From a checkpoint of a small transformer trained on Wikipedia.
Size: width 384, 6 heads of 64 (1 for keys and values), vocabulary 32768, 38.3M parameters.
Each number is 50 + 12 x the weight over the matrix's rms, rounded and kept within 0 to 99. Layers, rows and columns count from 0.

# layer 11 MLP gate, 512x384, rms 0.108, rows 32-50, columns 0-127
40 51 52 58 70 46 55 72 37 55 49 71 53 37 53 41 45 55 47 60 42 39 59 50 41 50 46 68 37 42 57 60 44 48 50 62 59 41 52 52 39 28 48 56 49 45 45 42 50 50 48 60 36 53 32 18 63 35 51 61 50 53 57 29 43 77 56 62 39 65 54 50 38 53 47 33 63 30 56 63 55 45 78 58 60 54 61 56 56 45 46 67 45 50 59 56 76 60 37 44 55 45 59 53 78 38 22 69 53 44 62 49 66 44 39 56 69 43 24 53 67 40 45 38 59 65 46 33
47 31 39 53 57 34 43 53 42 51 65 52 55 50 45 46 37 53 50 46 58 39 58 69 65 44 51 42 61 59 51 50 41 41 38 36 49 30 47 68 51 36 63 38 57 42 51 47 33 53 60 64 60 64 31 61 55 40 54 62 62 46 33 51 43 59 56 40 62 72 74 48 50 34 42 28 60 42 47 72 56 73 37 74 48 51 63 45 46 52 43 58 40 46 66 70 55 54 54 35 25 49 31 43 53 52 45 66 56 55 51 66 62 50 49 48 56 22 42 49 56 57 45 56 42 48 54 48
59 53 42 46 37 60 50 61 37 35 53 49 54 63 42 39 54 46 74 42 58 47 57 56 54 57 34 42 57 31 40 42 43 50 28 53 54 51 45 43 56 39 30 52 48 77 63 47 48 56 38 59 49 30 41 59 48 38 44 39 46 50 40 62 29 48 53 50 48 52 54 44 50 46 45 67 31 69 64 54 41 40 58 60 66 61 60 58 66 47 24 46 48 77 43 64 38 46 29 73 47 59 56 49 61 32 59 44 42 49 47 58 50 47 63 47 76 31 55 34 49 30 47 38 45 41 44 50
56 66 35 55 50 28 41 67 68 55 48 56 53 50 46 61 34 38 58 39 45 66 41 64 36 52 40 51 55 66 56 50 50 32 57 74 53 48 56 60 30 42 51 30 60 55 62 64 45 42 39 45 53 48 46 43 49 76 60 45 69 53 31 53 48 51 45 50 78 31 52 57 40 36 54 38 53 50 55 31 39 48 27 59 39 48 34 72 48 28 58 48 62 54 45 52 56 68 42 45 46 57 58 49 56 53 62 46 35 59 50 72 48 30 72 34 38 36 56 54 72 62 61 55 67 50 55 61
42 50 17 55 38 51 59 79 56 52 30 66 58 41 43 50 61 60 58 61 46 42 63 49 51 32 60 63 42 59 48 66 15 22 59 56 36 46 47 51 47 39 48 44 48 56 58 56 66 65 66 34 34 62 48 44 46 32 51 50 48 42 44 35 61 63 35 70 06 47 51 58 42 57 59 57 39 53 25 33 50 62 72 35 63 57 42 52 45 72 59 36 68 40 43 58 33 49 62 52 40 67 45 52 44 52 29 71 26 46 49 30 38 66 37 63 49 64 46 52 40 74 54 33 35 58 59 41
60 35 55 45 41 43 47 37 60 47 40 44 61 65 68 49 64 50 47 69 51 40 63 45 53 51 47 31 40 51 38 48 48 52 51 55 35 46 57 43 56 60 48 57 35 49 71 55 50 34 53 50 65 49 48 43 51 57 61 37 52 57 37 59 46 77 43 38 47 51 75 40 55 60 59 42 72 53 54 52 37 68 59 57 30 47 48 68 35 47 39 65 59 42 48 29 50 38 49 58 42 62 27 30 54 60 27 48 38 59 61 45 41 56 71 41 30 42 34 33 36 42 56 65 56 50 63 63
53 43 48 51 52 31 43 38 47 56 59 34 50 64 31 45 41 35 52 53 43 36 84 68 33 50 20 63 54 35 47 51 55 42 45 80 27 48 63 60 54 73 55 47 33 42 59 28 26 41 34 50 32 58 62 49 81 67 40 52 60 48 62 44 48 46 38 59 58 44 59 54 28 52 54 31 47 30 39 45 39 39 54 40 41 46 53 49 62 54 50 36 39 70 52 66 56 59 50 58 32 48 67 57 49 59 39 65 55 76 53 38 45 67 68 52 33 50 43 58 45 67 40 22 49 51 48 63
57 54 49 47 59 47 51 53 57 55 42 42 70 48 37 50 52 60 44 61 61 55 39 50 46 30 48 50 44 50 54 62 36 45 48 61 37 36 61 52 64 60 56 60 53 50 27 53 30 45 39 52 29 71 53 58 47 51 47 45 58 52 52 45 63 40 46 59 62 70 53 71 38 49 46 50 51 50 42 60 68 39 69 39 57 52 66 40 43 49 54 39 60 52 45 42 60 54 58 19 39 47 76 51 57 41 66 49 63 38 47 48 70 62 22 61 44 55 47 53 49 50 46 52 53 47 46 40
56 42 49 41 38 17 48 60 48 62 35 69 38 59 27 53 55 55 33 47 58 55 47 76 49 65 65 65 53 52 53 65 37 47 47 47 83 30 58 55 41 48 44 69 53 55 31 60 57 42 43 38 39 43 50 10 71 63 52 61 44 66 54 59 63 67 24 41 40 40 59 43 36 56 29 42 51 36 36 60 56 55 72 29 55 49 61 45 60 34 25 53 60 40 54 40 74 49 41 39 60 46 36 41 35 47 42 62 46 42 42 52 52 38 65 39 58 49 52 41 63 63 46 46 41 60 39 52
32 40 52 52 44 50 56 68 47 27 33 35 53 72 58 69 33 53 54 70 48 39 52 72 22 45 58 58 63 36 43 49 52 49 35 48 31 36 37 40 51 32 54 68 40 51 91 39 36 72 50 48 70 42 70 44 43 59 73 46 43 32 49 34 71 62 32 69 51 40 44 51 18 56 61 28 63 44 61 77 46 73 45 48 52 47 54 40 40 55 60 51 32 48 35 58 50 40 20 27 52 55 35 55 45 59 42 44 45 55 79 52 45 33 59 34 44 37 57 51 65 59 40 60 59 47 32 35
41 39 37 55 39 62 59 41 46 32 47 56 45 43 44 40 61 58 41 40 33 57 53 48 62 47 27 65 55 56 51 59 46 45 40 62 40 47 46 67 52 57 58 44 33 72 42 40 40 44 19 43 55 41 36 69 48 47 43 41 66 54 40 54 32 65 40 54 57 70 38 42 49 62 43 62 49 51 63 47 53 44 64 65 46 61 47 53 47 43 42 35 38 44 47 47 66 55 36 40 54 41 59 56 66 40 51 47 40 61 47 64 47 49 32 45 51 45 63 52 39 20 56 41 54 60 52 50
45 56 53 36 70 52 49 32 60 59 53 40 45 68 46 35 62 48 53 53 54 48 63 65 54 59 56 49 52 57 57 57 56 80 63 67 65 51 54 45 40 50 43 50 46 53 47 58 58 32 40 29 67 66 67 42 49 45 47 55 37 34 55 50 42 68 44 51 61 52 45 53 60 47 50 58 42 58 54 68 48 61 51 45 46 89 40 32 43 34 37 52 47 56 44 25 40 34 60 69 63 52 47 56 62 50 61 41 36 50 63 51 50 27 52 30 58 60 47 41 59 58 39 50 52 50 54 46
41 43 14 62 38 64 57 56 43 29 41 57 50 39 59 66 20 56 43 35 41 33 47 49 55 52 59 31 55 55 43 59 43 60 46 39 33 46 49 47 64 44 58 59 51 78 42 35 38 45 57 51 45 54 51 60 60 52 55 53 36 44 56 69 23 47 55 51 48 35 57 57 30 52 37 40 49 72 56 31 31 56 43 53 54 43 56 67 60 69 60 35 54 47 25 40 33 40 43 53 57 48 55 50 44 45 30 38 54 31 49 60 59 46 59 60 62 41 52 50 46 39 46 63 53 45 63 35
55 39 44 53 65 39 39 57 70 35 59 58 62 64 40 51 51 45 48 31 79 28 59 44 17 17 48 85 64 41 46 50 22 50 64 51 60 27 32 69 69 29 59 51 39 42 69 49 34 56 60 46 70 47 66 59 61 68 50 49 45 31 76 37 39 67 58 56 54 41 62 66 56 30 29 38 42 36 47 55 47 45 33 58 51 44 65 41 50 67 56 46 30 62 44 54 44 39 38 55 44 54 47 46 26 78 57 59 29 48 43 76 56 47 56 51 41 51 54 37 61 39 57 48 53 51 47 54
68 40 36 23 52 28 65 37 47 54 68 63 63 41 52 45 67 61 18 72 64 68 63 39 59 56 55 40 54 44 52 47 28 36 51 55 51 56 35 63 59 67 60 53 49 28 72 53 44 66 41 66 55 67 35 49 47 49 65 45 57 34 55 63 58 30 59 29 49 36 69 57 53 53 50 58 43 50 57 66 62 58 43 59 36 30 74 58 54 58 57 46 42 31 50 27 45 43 66 57 37 15 29 39 39 71 73 65 35 48 48 51 35 44 39 49 77 37 46 50 44 39 53 50 59 45 54 44
41 48 50 59 55 51 59 48 15 23 53 64 58 57 56 46 55 50 50 46 39 39 56 43 52 37 56 63 58 47 23 59 49 31 53 71 56 58 33 55 42 44 24 61 32 67 40 65 45 55 59 50 35 55 24 69 55 51 43 26 42 50 91 66 38 49 50 44 41 36 48 42 45 51 49 26 20 43 63 40 41 51 52 53 56 39 56 52 48 47 51 66 76 32 47 56 35 48 36 40 46 59 39 45 35 55 52 46 68 45 40 27 66 20 42 58 41 46 39 44 22 60 25 51 42 46 58 65
55 43 67 52 64 62 47 70 48 47 62 56 47 51 71 48 63 31 58 51 42 29 48 58 56 69 42 55 29 26 40 45 41 67 57 63 65 75 61 84 65 33 87 48 62 46 27 49 40 40 71 55 48 56 30 46 52 55 72 51 37 30 41 55 61 61 46 47 31 23 63 29 44 28 36 55 57 28 75 47 52 37 45 42 42 52 32 55 63 54 68 47 32 67 66 45 61 53 52 39 50 39 71 53 31 55 46 53 44 55 56 43 33 46 44 37 32 67 49 75 57 44 79 53 39 46 61 48
61 72 35 61 46 45 61 61 45 58 39 54 53 55 65 49 54 48 48 54 53 57 62 25 47 51 53 48 46 48 58 53 48 37 31 45 45 40 55 42 49 65 47 49 44 54 65 59 36 43 21 54 26 49 38 54 55 47 47 66 46 57 64 27 70 35 48 73 65 38 57 59 18 56 40 63 38 27 55 57 25 56 55 34 65 60 64 44 52 77 43 41 64 52 59 46 47 49 44 46 33 59 50 41 56 49 39 59 53 49 63 52 59 43 38 40 36 49 46 44 59 31 40 46 40 35 27 45
53 53 51 58 46 50 68 46 44 70 44 62 57 32 53 60 51 55 47 46 56 38 34 49 58 45 48 50 39 43 26 50 50 31 47 41 51 65 42 44 68 46 39 45 60 59 53 51 61 25 54 77 58 50 54 44 49 62 52 58 55 23 50 54 53 45 53 32 54 54 55 62 51 50 49 43 55 53 55 65 60 46 50 48 40 63 28 47 40 51 44 52 56 49 60 50 43 59 57 64 44 52 67 61 52 55 70 38 41 63 57 55 40 40 66 30 29 38 62 56 48 60 36 55 57 60 58 60
# layer 11 MLP up, 512x384, rms 0.116, rows 32-49, columns 0-127
58 42 54 59 37 33 41 49 42 52 39 68 57 57 39 67 47 50 35 44 27 47 68 42 36 35 58 53 50 54 63 74 57 71 44 58 56 56 57 75 33 47 53 60 45 42 45 51 54 49 65 28 51 47 49 41 61 43 52 57 57 42 49 49 49 72 62 57 38 71 40 46 55 45 33 35 40 42 37 43 61 56 83 58 71 54 68 39 43 67 53 67 61 32 48 46 35 64 38 40 63 53 69 41 54 40 46 47 60 33 60 53 39 43 43 34 66 62 52 49 43 57 60 28 49 56 27 50
43 40 28 32 38 52 30 56 49 69 45 59 46 36 49 37 40 66 72 55 33 37 57 52 46 58 61 47 53 44 59 66 57 34 32 44 72 54 49 49 65 51 46 57 57 55 48 47 66 51 37 42 52 52 53 45 46 55 47 51 37 47 49 33 59 47 51 27 71 52 39 80 70 45 55 69 55 41 48 40 51 59 54 60 44 47 60 63 51 19 43 43 70 60 47 44 43 50 47 61 38 41 47 51 50 46 57 61 36 41 40 58 45 34 40 37 32 44 59 66 42 48 66 60 26 63 46 64
45 63 56 46 51 54 56 49 56 47 44 43 44 44 71 42 62 41 22 45 63 63 45 41 38 36 53 66 62 67 55 61 53 67 52 45 56 61 57 54 52 44 57 61 35 34 45 67 39 41 51 41 47 44 50 39 58 55 50 61 38 33 58 42 44 54 50 38 31 47 42 61 56 63 40 47 55 56 36 58 47 42 49 57 66 69 41 52 44 48 55 55 57 53 59 59 36 37 64 56 35 59 59 63 47 56 60 48 51 46 53 32 39 39 55 62 43 64 47 62 66 60 42 53 64 27 58 40
30 50 62 47 59 67 63 53 31 68 39 51 48 49 58 64 60 52 33 56 61 48 54 34 63 66 41 62 39 33 34 62 31 78 40 66 40 51 59 60 53 69 45 58 43 48 43 54 54 60 42 53 41 61 61 40 52 44 58 52 47 28 59 51 54 54 39 47 39 40 51 62 25 46 56 33 61 31 56 62 48 58 44 45 43 60 62 58 58 44 53 29 62 78 69 46 63 23 47 62 59 44 69 56 48 41 70 42 22 25 32 49 49 35 35 38 49 54 50 53 61 47 61 39 29 50 51 42
42 66 65 49 41 40 55 47 31 30 45 39 56 62 41 71 74 39 47 32 47 41 62 48 49 34 65 46 75 51 63 34 61 41 40 48 35 60 20 67 36 52 35 53 53 47 47 38 60 33 54 55 41 50 47 44 55 27 49 36 39 60 31 60 46 47 26 84 47 71 66 55 59 57 52 56 65 58 40 52 54 29 32 27 60 63 41 45 47 52 33 49 47 33 58 51 73 70 43 40 34 50 39 39 59 37 42 47 49 55 64 61 44 38 53 69 43 54 63 33 58 47 35 73 61 46 55 47
47 70 49 58 44 47 72 62 57 56 59 50 41 53 43 76 54 61 27 58 54 50 38 62 60 47 46 70 54 55 55 51 44 54 51 66 41 52 53 52 51 51 39 56 30 35 50 77 51 55 57 68 43 36 46 53 74 64 46 65 56 52 60 46 43 56 67 59 50 62 42 53 48 42 60 62 62 40 55 63 76 61 61 54 50 53 51 49 56 49 66 42 49 69 83 43 57 40 43 50 29 49 53 68 66 65 57 32 62 53 45 73 51 57 50 66 45 57 24 51 35 37 46 53 46 38 45 41
54 54 49 52 49 66 63 72 60 63 66 60 38 51 60 63 51 56 40 49 47 76 34 33 43 55 73 14 51 63 45 64 63 39 32 66 73 30 59 46 42 19 45 16 75 58 41 75 65 54 58 72 43 69 40 51 39 50 54 59 57 46 63 63 48 55 68 44 52 47 45 48 41 40 37 42 46 53 45 40 50 49 41 64 52 20 49 44 48 47 47 39 43 56 40 37 61 50 50 42 44 50 48 46 69 51 60 14 54 31 56 36 47 46 27 27 20 46 81 47 68 60 38 44 41 77 57 55
42 63 41 44 78 51 40 59 63 67 51 51 53 60 35 62 33 56 38 43 45 59 52 53 39 69 63 51 66 52 41 63 43 39 69 54 76 47 72 39 47 50 65 66 45 44 43 50 65 40 53 44 44 62 58 38 51 43 42 48 61 14 51 50 57 60 55 41 42 42 38 58 57 57 63 62 57 55 71 50 32 37 43 52 38 58 44 52 52 61 44 48 39 51 50 38 62 54 52 64 49 53 68 57 56 47 40 56 59 46 32 46 43 44 41 57 45 61 72 59 64 46 61 58 43 58 28 51
36 29 55 37 44 51 40 40 48 51 58 48 49 64 36 67 32 37 59 40 45 36 50 62 44 54 45 34 57 68 60 45 64 49 64 40 39 60 35 40 75 33 33 45 60 58 47 66 42 52 61 72 46 39 62 39 63 53 39 58 55 29 36 70 53 47 52 43 54 59 40 40 42 44 57 44 40 68 73 64 36 42 36 43 49 52 45 52 57 65 75 45 62 50 34 67 45 32 68 64 61 49 61 52 60 61 52 41 49 32 46 32 39 40 37 53 47 51 41 51 47 40 59 61 45 66 43 58
55 58 45 36 74 69 36 64 66 59 54 45 36 35 32 55 55 72 54 58 35 31 61 58 40 47 49 41 65 71 53 10 27 63 72 36 44 31 53 26 45 44 67 52 63 17 40 47 35 42 38 39 38 54 71 18 64 67 45 38 54 60 52 39 57 54 36 49 33 48 36 66 39 44 55 12 62 43 44 26 49 47 66 59 62 34 46 35 48 39 20 55 58 48 66 44 38 76 56 51 56 42 56 35 71 54 53 48 66 58 64 20 57 48 38 74 45 54 27 59 61 32 43 53 39 33 44 49
65 53 54 49 46 62 58 46 48 56 49 40 37 52 61 53 50 58 54 37 42 45 52 52 43 37 55 32 48 44 63 51 69 43 53 28 48 66 56 67 58 43 55 49 65 50 49 46 38 63 63 60 42 53 42 48 49 51 43 46 47 63 52 61 44 61 50 35 41 48 44 64 46 42 51 65 57 56 34 34 75 51 45 56 48 49 58 54 56 54 50 43 64 39 13 60 51 44 37 46 52 31 24 56 62 49 48 39 73 46 40 56 57 61 53 39 42 50 48 37 41 37 58 55 66 43 48 43
40 26 35 48 24 50 53 63 44 26 58 44 47 58 50 41 40 55 56 67 44 44 46 55 37 55 39 27 41 55 49 66 49 49 38 46 42 34 75 39 34 45 39 36 36 59 53 48 48 64 42 37 61 56 53 48 63 54 49 67 36 86 67 64 46 60 63 60 71 26 54 34 42 48 39 63 38 56 59 50 53 61 41 59 47 25 66 56 60 52 54 31 48 54 52 58 56 20 52 54 47 50 57 69 35 45 59 42 52 46 43 54 47 58 43 66 59 39 51 59 61 37 53 56 56 72 41 66
51 51 46 45 33 65 59 63 46 35 46 51 64 50 58 46 70 60 63 53 50 47 35 47 59 56 56 40 52 60 67 62 64 41 54 46 53 46 45 46 44 41 52 41 72 52 63 45 47 56 32 45 46 55 39 55 54 61 65 58 41 49 33 54 57 49 31 58 48 46 41 55 43 63 35 35 63 58 59 39 46 57 39 44 64 60 61 59 32 42 48 44 39 54 62 57 60 47 24 56 57 47 58 55 55 41 59 66 26 47 66 37 35 56 54 52 64 45 50 37 52 68 56 67 38 37 51 42
70 46 45 52 45 62 71 48 44 53 59 45 47 52 54 46 54 56 49 49 44 83 45 52 64 46 61 34 52 69 47 37 73 61 44 52 58 64 49 49 49 59 41 57 58 72 46 52 49 44 55 42 58 50 63 44 64 66 56 55 69 49 28 54 45 41 48 45 42 43 57 35 41 51 34 66 45 69 72 50 26 35 49 40 42 56 62 64 37 61 38 35 68 46 46 39 79 44 33 41 78 54 52 59 46 53 40 46 46 56 62 62 52 59 56 26 38 35 50 67 50 26 51 54 33 28 50 69
56 49 74 57 47 52 73 71 60 61 29 43 57 49 63 60 58 33 49 40 54 41 45 60 57 53 33 74 73 60 44 38 61 65 39 55 63 53 57 56 27 40 34 31 59 47 46 53 56 51 45 43 34 78 51 50 58 62 30 57 38 37 52 49 47 55 44 40 48 44 57 53 25 37 21 43 56 28 50 09 44 45 48 56 48 49 50 34 40 61 36 63 59 56 48 55 58 68 48 49 56 56 50 44 16 58 65 42 38 42 48 69 43 49 48 51 37 50 36 47 39 56 37 46 33 26 60 65
37 44 28 27 44 57 34 61 47 53 65 80 41 32 45 59 29 64 25 42 73 53 53 48 65 56 46 45 53 40 35 40 41 45 44 47 55 34 47 65 47 45 23 54 62 56 50 77 60 42 61 64 41 61 34 44 53 34 41 39 59 41 40 74 66 58 62 43 54 43 66 39 46 59 48 44 46 36 53 48 53 30 44 46 69 64 36 60 51 50 42 36 64 54 40 54 49 51 27 46 49 58 59 47 62 28 49 52 50 34 51 54 51 36 31 56 58 60 53 54 32 58 40 46 58 55 43 41
56 70 43 39 32 42 40 50 76 54 31 46 20 65 50 51 72 65 44 28 22 44 47 52 48 43 57 43 46 57 44 47 62 23 66 29 53 55 39 76 40 43 15 43 61 46 36 51 72 37 69 35 68 54 24 41 49 56 54 28 58 45 62 47 81 24 53 56 59 32 75 48 28 54 36 44 46 53 56 43 55 55 68 58 38 44 36 38 59 68 60 29 59 44 55 37 68 47 65 58 66 48 42 47 58 44 55 47 55 44 41 50 58 62 42 61 67 78 64 52 41 45 50 49 50 52 41 51
39 59 37 50 35 51 50 44 31 38 56 43 49 56 51 32 36 42 32 59 45 44 54 25 39 46 36 62 50 51 43 52 45 44 39 37 52 46 63 52 46 59 41 52 60 51 50 40 51 40 49 52 48 43 41 50 46 34 56 41 45 51 78 41 13 46 44 50 49 57 85 38 47 61 42 58 23 57 56 46 47 43 59 41 54 53 48 77 53 53 35 60 56 64 54 28 48 59 59 50 56 46 62 50 61 59 30 48 63 65 67 63 31 53 44 64 40 44 41 60 33 49 45 22 45 54 40 49
# layer 11 MLP down (transposed), 512x384, rms 0.09, rows 32-49, columns 0-127
50 40 78 40 40 78 51 66 44 28 46 44 36 56 51 23 50 43 51 56 41 56 55 47 48 62 40 50 46 32 30 71 28 51 45 34 55 54 32 60 50 38 55 49 50 55 51 29 41 64 44 58 44 46 38 45 45 55 56 77 54 59 45 44 59 25 51 23 61 33 57 56 61 39 35 62 47 70 51 28 51 41 48 40 44 36 34 45 45 65 57 60 71 31 17 42 67 59 31 50 50 42 51 43 79 45 40 55 45 65 49 65 63 49 50 51 28 38 52 66 40 56 42 59 60 62 49 51
27 42 66 60 55 52 42 47 48 53 53 52 49 61 59 39 59 44 59 39 49 49 64 46 46 56 48 21 56 36 26 38 38 39 55 50 48 51 50 60 48 45 46 53 55 55 32 45 33 47 39 67 55 38 52 53 63 41 45 16 51 48 47 55 49 44 61 36 44 41 36 33 45 56 52 47 35 45 58 47 51 66 32 27 61 55 69 61 54 43 51 50 39 58 34 76 41 75 69 53 51 59 59 44 43 39 38 56 39 55 38 55 38 54 53 50 35 60 65 25 39 49 42 69 53 54 51 43
66 43 44 55 65 39 44 57 54 56 51 60 45 32 49 54 59 31 66 50 27 52 59 45 69 35 53 50 60 54 48 34 53 28 42 53 54 41 43 51 46 29 42 42 54 49 38 39 42 29 46 56 47 51 49 49 54 44 44 61 56 48 65 49 57 40 67 48 61 75 44 55 49 48 56 43 56 54 40 67 34 41 29 64 35 35 43 53 30 48 59 34 45 43 58 47 49 54 38 16 57 47 69 34 45 44 30 50 62 60 45 46 37 49 43 49 45 63 53 51 47 56 64 57 58 48 45 54
47 39 40 37 33 65 53 40 23 61 46 59 64 57 42 46 51 70 63 38 52 65 46 41 56 62 41 51 32 54 52 46 45 61 45 42 53 42 49 55 53 31 34 48 64 44 63 58 30 30 46 24 49 41 77 48 66 47 45 48 54 33 64 35 62 34 51 56 61 41 28 33 51 40 41 45 42 59 53 41 41 56 51 53 44 58 55 39 50 27 49 31 40 61 69 46 55 60 34 44 38 59 61 41 53 36 48 49 48 45 37 71 40 58 57 61 43 59 66 53 52 62 53 57 26 36 54 50
32 34 61 60 25 50 47 35 44 65 57 35 57 43 40 67 55 48 29 36 66 50 62 42 51 43 66 35 43 58 58 72 48 57 30 55 44 33 62 57 50 70 41 56 62 56 61 49 40 55 68 50 45 55 33 67 36 43 67 58 62 66 61 40 53 55 53 51 42 60 56 54 72 44 37 35 27 66 36 56 49 57 45 60 32 35 45 44 46 57 59 55 59 56 42 65 62 56 64 63 45 36 46 64 58 58 48 20 51 36 42 49 52 38 37 41 53 65 38 58 55 59 51 52 48 56 41 60
35 36 56 32 53 53 58 48 45 70 41 45 43 20 50 58 58 51 79 46 67 61 60 62 62 53 57 50 25 30 38 45 61 46 43 41 24 48 58 55 52 33 74 62 36 62 51 48 55 60 57 44 54 51 43 40 62 52 58 62 61 52 42 37 53 64 68 55 57 27 67 44 69 69 67 54 23 57 52 59 28 45 43 76 39 41 48 54 52 35 37 60 54 30 74 44 55 69 64 27 58 66 41 44 46 49 47 40 53 38 53 66 40 46 55 39 68 60 47 53 35 61 59 48 28 44 49 51
31 58 49 54 34 40 51 53 26 33 57 49 30 56 50 51 46 48 57 64 48 53 58 46 63 56 40 58 39 61 24 41 55 48 51 46 50 39 53 60 32 51 63 52 46 28 52 60 51 45 57 23 35 65 45 60 40 25 64 58 46 49 52 56 56 43 58 49 37 57 55 61 56 54 78 52 51 56 72 68 70 81 71 43 38 28 33 41 59 34 47 45 60 47 31 55 71 63 61 32 59 34 55 62 45 63 48 50 49 60 74 31 51 62 45 53 28 34 56 58 38 22 54 37 49 71 38 65
32 57 20 52 29 29 46 47 46 52 54 42 43 29 37 42 42 52 27 40 53 22 63 30 62 36 38 43 57 65 52 38 49 49 48 49 45 52 58 50 39 53 42 60 41 58 71 45 59 39 37 56 52 52 55 56 54 50 46 25 52 34 43 64 55 74 42 43 53 62 67 67 57 50 36 51 36 38 36 41 63 50 68 42 63 41 45 53 44 48 67 56 33 49 61 47 46 60 59 31 73 32 23 46 47 58 49 48 56 66 47 64 62 46 55 69 53 53 47 40 61 64 46 51 50 53 25 57
47 71 41 46 47 48 58 44 58 67 59 50 62 53 62 45 42 41 58 48 43 49 49 36 71 49 53 72 59 52 57 34 43 57 52 62 35 60 48 38 60 65 48 39 46 63 58 42 49 57 51 36 41 69 59 65 49 35 57 46 74 53 28 49 17 63 55 42 58 29 22 52 48 70 71 42 56 28 60 55 56 15 27 42 43 57 66 48 55 47 57 52 49 39 35 48 32 33 58 60 50 49 59 68 43 50 66 62 48 66 49 50 55 51 45 56 55 52 48 52 40 38 45 33 54 43 56 79
36 57 60 39 44 68 54 53 45 55 58 61 73 51 53 54 43 65 51 53 37 22 67 55 61 53 47 24 60 41 69 52 34 67 59 28 50 49 73 36 24 64 34 97 51 47 56 49 53 25 45 47 31 67 17 57 48 57 44 34 56 61 47 57 51 42 38 48 37 44 61 58 56 59 31 35 41 29 46 24 48 54 63 54 70 42 47 38 63 28 36 61 58 57 39 55 65 93 66 48 50 48 58 61 49 62 46 36 72 60 52 36 21 57 56 59 66 66 37 48 52 51 43 60 28 53 49 45
52 54 40 33 46 21 51 53 56 40 40 56 37 34 72 33 56 52 47 51 60 42 51 47 31 33 64 56 55 52 40 50 32 32 49 37 52 44 52 47 52 50 57 61 52 29 65 47 40 54 39 43 45 64 58 69 55 48 65 34 59 53 61 51 63 40 48 54 47 52 53 56 38 43 57 31 30 49 54 48 48 77 55 65 59 39 53 57 33 63 51 53 54 52 47 45 33 44 66 57 54 51 53 44 53 81 51 64 54 43 42 41 62 58 50 35 57 45 49 68 47 70 56 59 55 48 53 46
58 58 54 50 70 52 65 23 67 54 64 39 53 55 67 37 64 60 28 45 49 30 63 60 65 67 60 61 49 29 56 61 62 59 52 55 30 66 52 58 83 68 55 51 48 40 65 45 61 47 54 41 55 53 67 64 57 30 39 49 45 37 45 44 60 72 61 52 38 39 65 47 59 39 27 58 66 32 49 53 47 28 63 30 44 46 30 43 46 41 49 61 41 61 64 46 70 52 53 36 53 67 54 56 63 37 52 27 65 67 52 55 59 50 39 51 59 46 49 26 38 41 55 42 40 38 52 51
51 55 54 43 59 45 48 48 55 51 62 51 42 58 56 35 39 44 51 50 51 65 54 65 45 42 56 67 50 22 39 53 56 49 53 59 48 56 37 70 42 47 26 54 35 56 43 41 52 63 49 55 69 54 65 40 63 45 47 60 62 58 75 47 51 54 75 34 48 73 59 52 73 34 83 60 44 48 69 73 54 42 55 67 53 68 48 20 63 45 57 38 36 46 51 56 68 72 41 45 58 30 24 32 45 42 47 31 58 41 53 54 56 49 60 41 40 60 52 61 70 32 44 60 51 51 47 33
48 58 63 40 56 38 73 55 56 47 35 48 58 41 39 38 54 83 55 44 32 45 71 61 24 52 54 40 73 54 38 59 63 66 52 39 49 46 67 56 64 55 60 43 60 50 40 59 60 47 42 46 30 58 55 25 66 44 30 54 75 54 39 30 56 31 34 56 43 68 70 34 26 64 46 45 50 41 57 52 48 44 48 41 59 71 34 64 42 39 37 59 50 55 73 56 45 85 68 56 44 53 50 59 44 50 37 41 61 42 52 63 52 46 69 48 52 47 25 41 25 67 74 47 08 47 46 41
58 58 48 44 52 42 72 54 32 42 34 45 63 60 61 32 59 65 37 48 42 38 22 70 54 54 57 43 46 49 31 57 39 44 66 52 37 36 46 62 66 68 64 51 56 36 57 62 63 53 51 51 50 54 55 80 27 59 31 61 43 38 59 77 45 61 70 64 45 53 41 37 45 47 52 37 56 45 64 53 51 55 48 86 57 25 52 53 73 54 37 40 50 46 42 54 70 37 65 51 40 52 44 79 46 39 62 37 42 47 51 77 52 57 62 54 35 35 56 63 56 48 34 29 32 68 57 54
45 48 39 49 49 38 53 52 47 33 57 53 52 45 70 36 59 39 51 59 37 50 40 54 53 65 50 35 38 45 51 59 60 37 62 49 50 29 40 49 40 47 53 47 50 47 57 47 46 63 39 59 45 67 40 65 61 64 31 40 47 33 49 51 75 71 52 58 41 29 40 47 54 59 55 58 43 39 36 47 41 38 37 65 59 42 62 34 56 57 52 39 46 42 51 51 48 32 60 58 63 56 52 68 61 44 52 55 45 25 74 43 69 61 47 49 35 42 50 54 48 30 45 49 48 56 66 59
40 39 31 77 43 50 38 47 45 61 68 43 50 36 57 58 59 58 30 44 37 61 55 57 44 49 53 41 57 44 29 63 53 48 41 47 55 63 31 45 47 56 52 48 42 54 42 35 47 40 61 41 47 34 32 64 60 60 53 50 55 50 44 47 47 61 55 52 33 39 61 59 53 69 54 50 42 59 44 69 38 45 36 36 42 19 76 61 56 54 49 45 34 49 63 77 48 67 42 36 45 62 69 54 54 29 68 50 59 52 46 32 44 52 14 57 65 41 37 49 42 45 47 63 44 53 55 47
47 47 52 40 47 36 53 59 47 70 42 54 51 55 46 59 49 88 55 49 38 65 54 68 48 42 55 65 57 49 44 65 53 55 55 61 45 43 47 58 51 66 72 52 44 38 62 38 59 52 49 50 65 48 47 27 57 61 60 60 35 26 69 54 67 68 59 59 45 34 28 51 36 51 44 41 61 46 40 53 27 48 54 47 48 54 76 27 48 52 69 35 59 47 47 75 32 61 45 60 50 38 48 46 59 45 63 61 51 46 48 63 56 56 42 63 58 53 42 20 65 44 51 47 52 38 54 55